python train.py --n_layer=9 --d_model=512 --n_head=4 --n_kv_head=1 --head_dim=128 --d_mlp=1344 --vocab_size=37674 --activation="swiglu" --norm="rmsnorm" --norm_place="pre" --norm_eps=1e-05 --positions="rope" --rope_base=10000.0 --rope_fraction=1.0 --qk_norm=true --attn_scale=0.0884 --bias="none" --tie_embeddings=false --parallel_block=false --extras=["capped logits"] --init="uniform" --init_std_qkv=0.0225 --init_std_o=0.0 --init_std_up=0.0225 --init_std_down=0.0 --optimizer="soap_variant" --lr=0.00388 --lr_mult_o=1.39 --lr_mult_up=1.42 --beta1=0.95 --beta2=0.98 --lr_head=0.00587 --grad_clip=2.0 --warmup_steps=148 --schedule="wsd" --decay_fraction=0.311 --decay_shape="linear" --final_lr_fraction=0.1 --batch_tokens=262144 --seq_len=1024 --doc_mask=true --train_tokens=1198000000 --steps=4571 --dataset="wikipedia_en"
Each number is 500 + 50 x the weight over the matrix's rms, rounded and kept within 0 to 999. Layers, rows and columns count from 0. Numbers have three digits each.

# up: layer 5 MLP up, 1344x512, rms 0.301, rows 118-237, columns 224-255
# down: layer 5 MLP down (transposed), 1344x512, rms 0.211, rows 118-237, columns 224-255
# gate: layer 5 MLP gate, 1344x512, rms 0.286, rows 119-238, columns 224-255
up118:529433485533441479383392498649419527468426397550558546527395534646494562430464652518456466463498
down118:515518496523501463458487501519463464424470530546453519509392497563492518468455596477537483573438
gate119:508451492421439548435496496504462511446423549453514534568457482469609471461539493497471544494480
up119:464332520493473521523442508495522467533552513426513484448554455582586442553485441545473546534514
down119:541436538544528480486511623523511479424489500529492486500520464516584487504403475514530531448501
gate120:594527471521506466475500455602482499487563504510623444537489480522485500555590518502601421612559
up120:479444520488494519508510529492555496491571528470557501520556416491490465598536470508541570474444
down120:489482589424533577545597605565536571505530540546518565575476408461410459604444544576503544544440
gate121:541527528494477584463532527472453470458402536455530461479598513534461510570453512535467522550510
up121:492487597456486494513467474499460421452505465461483516454509515460536516570561482488514485467465
down121:440553533508467420474510528528465490469512486538496462513541450476525480473569516518444519458516
gate122:479468526479560504456438575516501494530558451516577538522452470537487508534520530531568568445460
up122:465639540440501584482481371545468440459599449429520444425449568517558439466545498510492469525453
down122:498525496554508522513544464504451499489455532471404504512560478567443518483461524487495440489522
gate123:514419458461559549538581391447527536552416537477538425529532474444426547394521570583439520521489
up123:439580477530475536491495414539529573518436601513457524572468494450526518531519571406470479558415
down123:502513515450497535576548451483471554473526556435479448561454461591539465506542513469464576630411
gate124:508467516516505490528469551462410525436446528518424509381532582542479497531454435441593416479505
up124:464407545562467492555533453505501491454578447517502548409509423475514511477581501434501480470502
down124:414546553445485470510460490389457514513507465495535487490492527525536504525515482523511564527465
gate125:584526544544499479515538510553512424528469524498433542435470526493471474550509483462518468458506
up125:498530484574460466583433484534484610474468540493417512540525621451486553537589570410557477512518
down125:651587498469443568441521438503487470483528472453434490464563573561638543556498597404531392433454
gate126:411557488553530450400572439443444452430553469443437524459500542453566461523579515541436468473490
up126:612401456479428588487444490435453471526460412393441444536548422472442454508535545492474465572548
down126:615528492517510541541428463508524569486503437514558433500510424587522508436548448521581505539496
gate127:411528509412568523529471444507458447433643455528458450495479529506364432500499566468442500547457
up127:468501548414565522441501436502506518510503490451578435454525556489497459495540529484461404520528
down127:498567496516551591465381487424472459537603587422566521447474488446417527593578507519474471565467
gate128:488474577380488514457488553555593467472450527384447477495566495549554421398616468510491470432587
up128:532492486589520485588627583478422466563540515491482473498490408571431375453515548562506459560503
down128:525591466472527409600573480474416551491509473461489555474500445436450608460537523488479530475437
gate129:540465550464488612625549456504500594454487505449501514515423427481619466506569495506527474445553
up129:600517540473439530529541482556479462538537523591543521441421498538595425457574469464502499465460
down129:482475510584470473509441607474526537509483513438527439500528483482456456519523492501553562569539
gate130:491368548416520554522435417446548473460503506439534583528599500448480400485410469572451464545445
up130:501503442466541503574503457584491533597587453465501493512471398490477468467547546450518502568433
down130:500422457459537454523580546565397522387539426491469515467529450550591568526539534506561390458541
gate131:523498521525439502514458458515463490530565378448502503518534560590423480483540479594547550413469
up131:583581570542501537542565481526447379480547411493476505508527549475542491422487496487477527525539
down131:554500473526551561455462457389566514461495509453524546494538515501548477479468545425411520510414
gate132:507572523425507531522502552496451527461449505449519496499540474511555559495567563477575539438523
up132:533482583497523448538466548471473501492468539503546543579465461426537511511504526564423536400549
down132:583547564462438386541406465489429455478459432424486460403448588500548517535540586450533586499490
gate133:497535472486353533520507407484351579459554521512454455551455555472462463524482512574499481579487
up133:483483521502503480522463515562439454530461501474546584596510476525510521387546506417474443471529
down133:450462490502489573445584478452508429555529448508500414432533531431601597599467505458501410556523
gate134:421463408496488482491446591429506518495447591551422547498572537517525540563541519570503375567574
up134:473487514487564470420495530515507410486556534474465558588465461443442506460470530542557509436494
down134:530561444404478515442573441468454501527515482469386423504488442472383471532314486444485525442479
gate135:480485483486473522485605483533527553514477564507423489494535532582488493491471481546467567500550
up135:466511602498462440577500444446399509570456544430592459523522526488572462375560595505516508479461
down135:461558499594532472472514453489500561562566494528475373522462544538400417437520429460402465502492
gate136:580581498426481465505492489521396395513490449580584537559357567502566532483528496511450634533555
up136:547563490548503440424504473546421451565474470531529543544486568494494528453526449516401521505532
down136:555545460485525394543526621513468525583479495551482491473509520480497539475569388580493574519531
gate137:493543478585555469541522542451523456521555537530521490499581534490501450508548437479550487517543
up137:514503514469397533528529521462443527572508530412575435553416469426554488554484526477489465525448
down137:558482461463466551500539516620453458564501566429510544468544467470450477511505471458489494488435
gate138:473459513583437497515570539518487496488489517541472511533558417568474468447519559554506589533443
up138:477492445534536430524423462550436564544495457478542501495471537492494536489501409546540474568490
down138:396494527442526513505410473474525476482465475491432567492533469513564469519459514502492457437497
gate139:490547466541506457546520626501486550419521442574428483480509544505476501482509433474533538534552
up139:466474511506427438568562546467363483526451374465605514485587460553567517554483551560489453508651
down139:509455583454501479488502438469465492514517421435522525418511583507549553550545562507481540498541
gate140:446559536526496441562597492480516456434495453549485489483526505408440494421401613565441532483473
up140:459493512510520488513482533474552496491506474481494543430440580569529464537538523574423451552383
down140:511493500501530470507575530464498522512442412432441495520518494438462423432394518502442481476475
gate141:489515457500526437510566498514530541426552578437452555497512555499507510455482503535513396500412
up141:514457563512534542560566484480517503485565506529476542487483527436465457649512485547467404432434
down141:556520475498402431517535568442456513520511489502473429498501531520585511569580620476553378395451
gate142:553568506556582486494433472520508439558525465488465450504569557501574493512429512418463543432535
up142:659484515518561442488463515541563482596511463542542483635505483483575546544465509513518599525544
down142:471451397504510543601502548480553588512406507513423496515493546480398542505577508464559432367532
gate143:578499398513635584524622456535480539496531463492505511571565557459523517574503510475567479431554
up143:520416458580478511604511436569477427559440450544568525456569539554551565451601554534520518455473
down143:498519513456387484517476534508515602453479428553513458489560418584550471450499481514606465459519
gate144:533570473473406648487528472449577503507529463577467523479468467498548503469417512481557512429541
up144:453501535488483486547481532454359492498588483564407518499513417514515455415467437522563557467537
down144:510498569483482538596405534493422517622568503502454383504511521476501507510481492556579498455598
gate145:512544525438535521452546518468450542483541536631506484453526527531502514575534477488493427517396
up145:494545488559505587602464444611371439410481522435519522527511508471594568420470465497585527466506
down145:492515523551524495523435430430431442495574501437496472487514452474512508468510368447594571466558
gate146:491497449514498457496517516478546456619467523528465445554587515485493451506492475521454517466440
up146:626479488486596413528486531543464517528513500444501505511445525504484365505417483461573569608555
down146:500629462543546528472402467510550499468500619432483585581510465487558548371451518454626445457477
gate147:469488457573530520518376517500596554517502483444445501521540521398533415488472514598496522486544
up147:578463486470576493404491377593516505517598534517565477519463394566546452501502526632452450577494
down147:415558527579557470474560526555461422490434593424538603500444506517463491575516559468522567566457
gate148:503493453420412349543557458525540570485531540505543492470500529528505490378486598542461487539487
up148:459500508539560510456469469489515526479552403504454599461514573475540477536469488569608493537455
down148:486469518422470494430550586578420479524455521511489503521521411438548463476500536497542503528467
gate149:572549589459488561465536560443515573469483443406440552535550531495490505563449519373537531608509
up149:541573522522482562537544533575490610452418508555440483479522513443469611483507527501462537499454
down149:469503534465472473538512462506480531544556574584525512617483574443534522506519441533492495481426
gate150:457505626448515500475496478537454467439545497541554423442443500528474499594555539506448424495440
up150:552449507365500536559502577506512442513547474475510570490530608556452415509436567487558514504493
down150:520435504526461443467486377551555498525489511416487583590571559452411496535514484527479488647522
gate151:508487522482545542466484520412355468441470547465423469495596464441481494525599468461533496512489
up151:528350466457443395422470472470588437553504535463592533496389577505515423407445502574525484506539
down151:466552495534398447425475439572455517466447487491466591526479552480488468444530487559533516400556
gate152:546472500494507561457524515482551557512565483481486494503527482537411526591511594468472535424504
up152:547551405518504580533486490507537465439431495487440481544535539546502521471514492458497512468482
down152:479523517570568552465510482488527435475544609522552398513381490550549613521517532480501400482506
gate153:481534491425520507514572465485618493533501524563574561414460458573485508514529555429533480425571
up153:528521413526619409529430474478274586469546460584457559526578444552459531567420488520538586444506
down153:490485459552487406506508521502436400480410365423471551507524529496450450447507623524386402522533
gate154:482507483589459522431521459474462512465442517476519488514503568478524496561479543473519457533513
up154:515535529512458490520567460430519513553510502499306474482436588501494513496488453513562308476569
down154:494524520462522556574550457642500472508451560482482535505486407481408467584468483482478487590452
gate155:460449507497412449522472473471435438479463536510577615568505542572594470440580457478437562542535
up155:518483620516555537507502498573453520491509524505516425529513472435517520481550453510386495449465
down155:516530434527476570460504497492582490518456516422558548569479465397464546506520511482573406465472
gate156:427504486470446448458510522561554448495510501492527531536480478502522533484547529603524532512556
up156:487547538481501464423487528512645524496482556511435428455507433514607530507482493483562506496482
down156:510424486423502446521521414559486476525431497533474538475381560512403453412533477469590582485527
gate157:556510502567579514472504463553500559554529478461469519595443574522442515503578560514646399501518
up157:456479491451487486398425543516500580555485465497611600469483465585485515589488486505490530494551
down157:488475506404411521367543584596555581528511496567476414457506536495563440492429466461507468573494
gate158:503478445426484549496494485516455465549512409477508398472539427428519530455450546383609525543451
up158:464489490489506536456460374569533488487518469447521402505539509481549518520569562470497473546559
down158:489566478497524545509625415426510542446538519563477533522492557557597601591523438497470554462483
gate159:508543519512556526562541513553496544525462461386471477453575499457412471551545516485591510365547
up159:480532519429576451513422420494423509494479493482440519481432400517429514480590571453506454484507
down159:521489584479522479503477451506464499494469487501566487503369433467499500450532568490503541435489
gate160:470418457564406489523591428426462530447485425425530472453555466602548489490447442455619505466536
up160:449418432465608497483466431476467451625381575520551524503438593463450504447483531580420382597405
down160:498611460485602479454524584575500587557581566537583412534433574494474518514569513550429511477534
gate161:509479424457533526501455473560470482512614521455508501513504451506449556541484503514458475532585
up161:549470519565547472555527482403490473509459510439489546485514525494488499575529531528497474516464
down161:523430458501480617523503526546568511588468517454509426433483573516407528488582534447466552544356
gate162:317529525543616509480613562535451635556416501436458477546509420509530414446544547529551527575471
up162:440401458533528445566424506541529449477435595429505459606515413453536474537430580494489483471425
down162:529503529487424543515477410455495475467532549539538596556409587466451605451403377478539539551480
gate163:614525602479526565543497577512425464508581513554441506402465506573433450501529555460459499487473
up163:542420552483535532485467531557550487486502513450478438431403536466535474500463528531498540459449
down163:521515435495476461506548561492620413530437508448398440507589462461463557516413482545392619617488
gate164:502528593496531528522536522571483481460528509489450428480575426468381505553509622584496650521501
up164:451584429455490543466404410500442513474501511471414436516486503403508574442551503402523535565515
down164:512537499417502466498557502472514488462469501482451487455438565514536498592502531386540576525465
gate165:481553588458524468447541512514518461481600498489478543476538467524506466536474539413486593496485
up165:534519574518519548429522406547525444569518556419479478477476520514501387458521518461593413484466
down165:496444512545448470581376479528522475479437477391498521444532528456548472352516464531559474515464
gate166:410561491451482536539445495576572479478484466405504488462446545545549464525531519514517461489505
up166:455529475320573490522524411515475446420532497503443455455481510455494562500551514519600394476455
down166:474467526460492479509500511395536489509494448504556573416422521455530459509559529452477429546448
gate167:541517623560411586481469533460506452477551541504517552460514581500595527490506616540517462453443
up167:492520583570506464412459489455451556508450449488438522489505544497493510501492521527466452527491
down167:522522494418541476464554546370530483510562479406470442568457629505558687591529512498551573564499
gate168:534506468443492544535562486478486457502473436565517529470512446451433605455470546539480549460492
up168:480517499591435577505435458467532510452515510383486506474463499596508455449403621475498453516494
down168:539475478492528504515411398451539456393506508432538493496467502510495416394439539632536535524455
gate169:491435503553551537495527561547596503489399525486473487565560581595445513518476610518536464500497
up169:515523462595578538588487522409425588515470475456559563493453544512387537459511495548462479520505
down169:532457540496459444510511439493496502566432548431510444555606566398415600545439493435465521518460
gate170:521488559609554523540565451497574421422501551440569546552459490474496550469469547469448480530497
up170:460509569558597510576412524503459558507492498486478500522478464540448440559535449423539585525497
down170:467558434406501449597509497431354514482508544452462583481510504516514567532514535495445540551468
gate171:471482492531489530436436406501503612568487514465486504543520539550443495506491542445424451479506
up171:441487526455551550530431553425459517508436409428508474530512455439491478568528517506477532498520
down171:570535462502468449516537517521476559434561493491500454523533475520466533523502436527451540505540
gate172:491526523401497454513489492589464553455575534555581504437500513516481523450567497537457420524657
up172:540464554433491472484566513581564446521589512481532544496463429564485445485613457472473543435561
down172:541485424500467598537482413400572558521480452525524487429401470564483536556474491434466542572482
gate173:536395476603507441525535627467462510534456498426389525430497515516501508418510441494502470488502
up173:471364470503468416523493469463498554476429471505505602434414555500495545502491594496535482477390
down173:555453486462500494446521591380497477587482454432410488446463561514567540531479431520585523521474
gate174:502519434529473513509482491478499449461490542449500557503493626507506471543514515492470515460348
up174:458473396516528543441426501543467538569518503505426520473454482462510516469464487471486541510513
down174:567520556444519543551619464489531539556484475567629475558451470552486488477558515455541497503580
gate175:433552567478412515518514387648534556470458458559485496510533503548438493538471580486479467397454
up175:490514502580504455402578483483466483554564463558525435488438534448485510484484482509486550470478
down175:485460477448469493439529424570467538532501494539467417489501526478538500465476460556501509408574
gate176:594492424514460486483489474413525422454549406409534436549544502538532516456524452524507469509500
up176:484480476463563396492563581449451494492440508538554499492546339511539569456521491542556480447518
down176:481629531496434462466537510581480574588464437556553507534587489549491412502598484466448604468567
gate177:487526553459438512521555514510481434411548544433464468491470469477436542428519498512544531458579
up177:555503450477502536534541512482499583457520512573538468410538496500533511452511483443488447506499
down177:481509565539478498490420510563489541565516569543501448490474468435510460558478522460447503463440
gate178:504563462564493501558554532502483466482490499513455552592472528486456460581532539478544491551514
up178:490452512526496448409528514508446498528553452510486539464471505487500444459451495564464429460551
down178:452472491504449494442520472533475463586557480494499447539524445423494450459534507536545513486537
gate179:515484526478430518515556540539456531490521449584491528421470480515472573407441528563464613485489
up179:524545590564522470552554499527477485420491528413490457486476433497551570413512495511497509557522
down179:606521451560588539476533567541454498479518439479484537523485536484546457478503497499511471572456
gate180:505473498492526545593535493423443536540482578542461470482530484551512478523449522470477560472462
up180:501451484505544519503516578598506451403478455490523443578474455471461562522502557482520505477553
down180:476604514422545540535462545454492538557491535577510454442444480542432515481470489533542562486517
gate181:491481488438520635551524525395438487574518545545535520467492528461470484460576423446592540534469
up181:517554499546413569578540459474451486511384556498470531597493458494504549490518460455426504548498
down181:477478501473548538428475464515513554537405459452511413519476463566441431484473419438467476411535
gate182:476518506542493487481534490531420501404462522498485513604417488539536554510548522595425581524443
up182:556571486474539536487568380535453528497505500516490618387557443444567507502459457520497415550474
down182:481492471502528448525416571500460500445479495561570385481395511529527508438456555439429470492455
gate183:549564470502486512456524534556561485599540514496577387511505537507447446466512541502511554501486
up183:592507469500488433517578581415427519471533433485648576552443571458526434492495513455518527420577
down183:517522562512499438405417520507484491451607511510558540479471392404495477545568516499438472453547
gate184:503491558480513493451494516512550473432560436499547458461494474435501485493486483556509388508480
up184:453477495449551569536507552455495544517462454500538551500457510526567531502449521526534519528490
down184:580444596554522517460434519554531434543567490510498515551526438412450541471541410534454446547494
gate185:520500444508452474450477531494447376463466484442524495513524558453502555483472558471555455518465
up185:494600392460502522372447441491514386495525576503494476485478567489497546515446497458503461479532
down185:586562506510486544481540479491395586584529483475416550578497527464476586543509508447573554591488
gate186:535568550531558442585460540490480493515471478484555544533488516485473544463570464429496549557525
up186:617542551520480500534402475452513576548549461465515532505525502483534440490624530498516521462525
down186:467475564426437429529417427491515443436493537525560578500577382514554505475511518527549496491574
gate187:435447519509466506437576484574439541432451525507533556549470524487551437512611415571442597516510
up187:588568512487453512530545493454493449506542438562565524463505494574539520563580507551486507589530
down187:555482454472536443493492506563531483490541458572460445510474457558526548397418524504535426490514
gate188:514501381559499493509510528570447502476506590502449595481517498463529590406479495506519464556528
up188:520590521533382546496452537524477582449473610584475478516525470421443559429505517514541504557513
down188:439466553446554546519380572521459493499484546499534526460358511583480456450466422447535561476514
gate189:522544532487536523488553492416426546504574464548479565452567494578505472525562556433533565525413
up189:400535496488543573512497488539475448430468576492523570519399472531429473479554528450513486586533
down189:553552478508482528505428473526566528466526542398512538493562561466454528538516558420492500510429
gate190:525445516423453447412525607555488420460543515489540578545403493380492387471525497567489529565413
up190:442536480456462393485566426461531509434525495539384576464448574547531582477615411426494559477538
down190:521578505496488442533550533567481465423424489470556504532470502481458553426517443418534509473447
gate191:490414421422500473509590424450436519493445468436509483476394477421447473535413574485489431554578
up191:503391465456386516598487501465656535462500575512526454407504430444463578441524587510535494499538
down191:447513532623417454546453470467448585475483520463451502484471408485454465506521548513431517408523
gate192:521388508555499460456430521529510503467476536560472471556548481507463510415504618569558498500553
up192:522577461519456509400509442499572452420516384430427501500509521549431531514524382446404549560447
down192:539534417507400554497591539582511520540562462552437414568367461597434551438415472607532612587487
gate193:479551616377454440478536457434575603579531498503483454555434511444385417481460551496475570482628
up193:561428550568508533532476498577465576501501444487521533486451487590460512394499482551501502450535
down193:549508508497466521551482499561519475423468532481493551486436549548502466396557423533608453510400
gate194:501496402558542474468613469490531478506500564541561515502504440559545448502544471568516564603575
up194:557540507511456494475480617569420453497515480454472478482510527564527528533495518513461522468500
down194:461547500536554569498512421498518482565525524484520571505498453436552551495578499493476505652540
gate195:543400548540510504388590456459536512527515494519481596482438616530468554575421540490494517489493
up195:477565441605473450445528448560542523536495511507519522553426475560487512499458420571491485553528
down195:549550529486478487502408622528516531542564520519483472450408490462500555519578582476412542554530
gate196:445573463532461479470452491573488482484478523455506497544484588478476525466451446486550536486438
up196:529495491507492485450507472519580491479536601518522491481505511436467456548540515402485546468557
down196:527455578521564502468459520431557478408534493499476516485482493499584520447516550471520528377568
gate197:493492499479568525468435472593566560500570507471473515495499456503463534444446477502523505517483
up197:448469653486535528499404472472406552513525516513468528525469498462469546595455486520520553435503
down197:432568472527476436519467538627535539493520576487473526589522522459466454535472469501522565447448
gate198:513499517479476509489497562507617644422568525476527503596513603456489511498419501462504374470504
up198:431489507512516456422535466516440477594495571478501504443507425506470495547504537490473529482451
down198:512502509583609484504563472519449473579488396485482506497447444499427530487462526506561521486520
gate199:522530495438416461451612504463507600592512585559599522464561500496444592478507464588425444503513
up199:542366470550497487394519503537426547472503472494460556555516500561481507558576479516547424534572
down199:452619536502588492455529519425510573506564608505459526372577462503513569546485505625517455455511
gate200:571543523503537479577499594482553442563509454481490475521468495504408520526539529502506599486474
up200:426399505444488486554489552502579460561500327441486487507537482505487534535496421526427519426509
down200:461562501541498489519502623530495439505416446452475561608519471625582568526550453534495561450516
gate201:464469494506529440430505590463400464497487535501546459463461465493627488531494470470468483470468
up201:509513530500495553562547532457471593522521543470483575485605443512484483489443440515502490536460
down201:503491559518521414512558475450505439479417441479495512483318494411492606539522428528592456486550
gate202:505444484496537437477502486469478493487521591504420381467522487484445553456483489468502424543495
up202:547478539506525459414388499476459521515520533435620484507498506543420439405458470489529470513491
down202:438393483531459487535492500485445486482509567478553525520514565459455464579459469552522367579546
gate203:473447440540495439467483483520587423558527535477519598493465428452527486493507548505458511528485
up203:446534413468494493429457539574495487535557470555475385472502517489507509502560569507468448580538
down203:514545449443517472529497580552588537588463436413477532451499640494388477486504445478524512477503
gate204:491491536494542528492505557489494571541551561600417503460549538439410461512495420486477441432492
up204:570535458434522543553563574558415502409522409524509499551524436406445486427494537465464480562501
down204:519538478488559445459425525483619509523433490496534479503523504586512543450529419523564486575446
gate205:578525441571469515532527508436459471445475512586543490573493546433442552452582534505521482538453
up205:447450446411569525555455508521461580502507535538514523509505505464437451456583538501537513510557
down205:460522433502492521511535559492530504532446597439512533536537484474472499393549484537482551539470
gate206:536528544527498508493447545515395494571471389530444525515421549416519448404447461467511474466459
up206:432487548464548464487532557455552507447537541515508515520564545556500569446495483512475493588446
down206:539527450496486552512398434433622546532463583479474603504567527577542588492525590548563389563567
gate207:450479397560498489515510584460510467436593533477469510508532497584580526534591482500477509492552
up207:490458563633525503480526465457464513438499503508508443437509456467537442423453457541556473526562
down207:508502543534462512511522496506457432505577428495478621517511425575521529514484411540398484518468
gate208:492533454483407452538507531437421460451501583608503513450484534500465483507548521535408498462590
up208:420509514548458470584552467531501482515493531506487559519429574484532473537527540363511521506596
down208:556459489476492497553432553452496550477454462533508479548402539512523510534473504491502459509492
gate209:586498466526550419428552462511491514531442528504505609504573471502541511528510427466417407478496
up209:487511431481493545501457512441457471472480604501456573504536520470439529535530439532470420497522
down209:487488562477569395512470491551451497591473476546532492591436440390425589512499484535581545583555
gate210:427512522550491485561487564566427507549577531529480463529556454488463544500542518530503571436422
up210:576503533474449492540543572582465494666529514489442496481528511484530479405511570484510502575514
down210:497500556428468538562566490476392492531524554438508483451431461590481531511550470516429577536447
gate211:470492555513414513501526436493513568528467521499542488507452565518513507459488475487598539477482
up211:539479548527477547489460549464423554630506439546452457468507537567469494497496508538443542469399
down211:517524478511505438436457503465513480508546591459491550586537564587492454383505489500453513428461
gate212:481458541527519527511551546523546493527554537524456464422526505525500520540569526543519489479519
up212:613519530524467445575451425541448503453466509616537526454361493478573554514523489570454457591546
down212:462454421430548601503519450524517390496416504434510524541422507543451523518448527520500485618467
gate213:540524505593444581537504506412479552442519531481412457517596472444543562410583511480514501518303
up213:533560459588432501548478483471463510502573515534467520401480574485483474542418468500501532485481
down213:358539344439552556498548518562389525504540486565422529529522517530432533401531488615521484526544
gate214:654502491505531490428457473519572479502523493477530418459536554549487469436501457551488522507465
up214:462463529532536400532490513450457438527435526450447522492520464506430403556379524534495490425522
down214:446470434560584505386528516505533448490525497504527494482545529593464457482369454515446428504485
gate215:507546528483486483501496438530524459460477485447530387497498517518468568511544527489481549405531
up215:428451513470495514480527508552571496462435491498518554518521540560506520495510477581409413475471
down215:425457509588556414528485448457482528482516463432557553496515420516541489549524534535490427409490
gate216:493511484544432464498468490453577471550486601431523432516526516518428484563428439464530414484542
up216:530518552506463471523549538607479461506404488555468563518555540478557544509551522457416514571458
down216:601601475477499526516549471559525541506457565496631485455531464574421467537452462495533539581506
gate217:593534554486532511442471587478436542542494468566509514562456478437529535551531517505576528542466
up217:417553476531504607457419485475582420484524506471519463501498446426469576420490507477439561533454
down217:501533494497523480559479590422410527456437489480524514513516456484501491522410560506472520595429
gate218:438474452483436477497460496457541512519522504439559480495471471495491449418511439517558451500561
up218:501526601443633446483487494554427474515529602431509468485559509470511558568505499443451537534516
down218:506471508508491480526477449613496486516569516507471510464558462399498457525524510512478477453497
gate219:479423482442491434556470584428606505466475472514488423577506491449492522517464495514557457469507
up219:554534464429516523478540508464562462495533579513523596539576464516470597489554493481564473474536
down219:543521556611530478475603444507390531527485486477476479466478517484540437560511514510504514556524
gate220:500483493400469429516439556514498545445504452452616403527497432444497428467549554548495439512492
up220:546494494530428485463549475492504500474450566473530543512514445477531439490502433500484527426505
down220:533546412553506509513562470503496541546410509504475410512549411486443501561546441479477455517446
gate221:406447523457411403466496545561492539600451451530503437505520415554570462478528576462443495504484
up221:387502482494567504482534468604535587464408404559472547515394549486431520536404528522603521581564
down221:531557526539572522513491458517533628452544586431527556493409411560558545540503518460574411534412
gate222:530475586482525411491531495481435515470587463512432454603498415440469502508477586487457461428482
up222:504469446421582594544394556543489486542381518502481472575482456530512412468522501476562553502510
down222:454528569500545501457513450533511488487619486533553411549511576427440521561452505512467509526480
gate223:531531492402444522599518485540522509461470551472592487484561506540568507517529504480521455454475
up223:433472525488429426548540512491559528487482517530499526504497452457606503463509588517464429467438
down223:399391521422552485447413594403485490526438409555557466571447484497534496507554475503434418584533
gate224:535515459453504572512489454534527504434504465520595529552458512562485542489522606513611520483421
up224:478443611500519531472495499466442497509455459433440525510516521474462507468451510461521460468464
down224:464597461412522470491509574554539575515521475491520506532499523527499482600456507571450524500495
gate225:523547564523422431515576525432505512567529520502506546554516487489475476484469495502527602538454
up225:499522535440512517417549459472488516506482545491505477461589393578414475490447464541458604429435
down225:397447598464521524529438516481514525456465472537519489473492547514446475506487506477542510442522
gate226:539494491532532476539535578543547536551503448431535496519528533490466483473476451579438497448550
up226:495405606436500425543486447489527421444526550500524487456551542562480489522466600432426577550521
down226:494479534421494457518545485518596470549490537521584461469443536431563478594578477427462512435510
gate227:402603579526595558472531452416499542489517493546475443478554520429504555530524549436470604552492
up227:574472571452545411548582466489466514493527471434502560488497527483531438545478461498601551491451
down227:477476521638473472504576430444494493497447422400565551462503545504482504490431548504464570610534
gate228:492516542503458573612597492507538544479500465536459526521466522524586509572518468541523525521533
up228:464580529555458469491548448504538453544608561441506460451463579476503452537540428486467591512475
down228:548409485560631563568521474621461481476499567563505445527553493490567611462503559533412411523500
gate229:419466562518532473458509537555498496471472483591560499485480460432473516531488513562505479468550
up229:431466494508548487511585527535502467566543484503449411414587617576515470527597448526532587508498
down229:625558546490605459476464432484385524513438466590544487484606513425554435523610455439452460469575
gate230:497516507476530487485446492528467499489493462578523521474573556520461403474556576494554486412595
up230:434473487478498428428509436540532467503483536538505414486541584601508497554465555485556508547474
down230:548558563526442495455454537446489529508427409480529513581470510462481438525523496551531554477546
gate231:421591436563586494509423492618509453478510496554518557527415466542458484546519544556554532499524
up231:463427544508478496611426628474486512513517420560606470483428528495581511515430493490547495506532
down231:444446493469477577503503544504490423512435516461533479478424466512566558450410518455522483532481
gate232:477403551591555485564461523438514434478500515509508495597436473422511455456558492508521480577440
up232:478515502478458502526451490447475377381471472480457496451468461542546543459450499515524454480462
down232:507498444477566439477440605463512496517550568397428553498574506461520439463483477465513435469607
gate233:428568521531501452455517518529452472526469508498463526427570427587503496515530473483496586536555
up233:557561440523515477585501457550473435449520491441540509533507441491513465574506471528514465492488
down233:539473532446430559540485509589534442453496551565565513559457479462499520493521492552525394569432
gate234:526487517627492454531596425517443461529494578546450495478470439490555453474529443551518475514497
up234:466588527494464513547556513543484536587411377542458455453522472435484483470453491514458466459526
down234:398470521470497473509550490502467537509512473331480516410476529446418601498548496495499472440471
gate235:432509450387567440565551505513469476464510576536527452528563541479538496540445519528480551451469
up235:579507473427526494524551509479530532537409446392524551584493508521497539440460491493448455485506
down235:539428553535527423447530562456476495514490474477523535524530546539391547459518469473542537559454
gate236:501514355517535437478523522522549460477464517526454497524499469499507559452625528498607533602498
up236:537565513439474552485494454523534393531584514515466475499507436510374557492485405449495530490454
down236:428443537512478411380513493498489497504543584465544488528578667510386492507490557480544458540545
gate237:444611366565487443430416415553547501514522537514510567614472468483536507356458588542449476464470
up237:551483494480541454454421557535435478438531553499508565576558447432607586508509485430476566404475
down237:534572559486440539402589551565491523544472544554534525498436490587504466529503519468471439493434
gate238:532510461500540512458508460515492463472544491498523503491426531493445483526457543510474445432537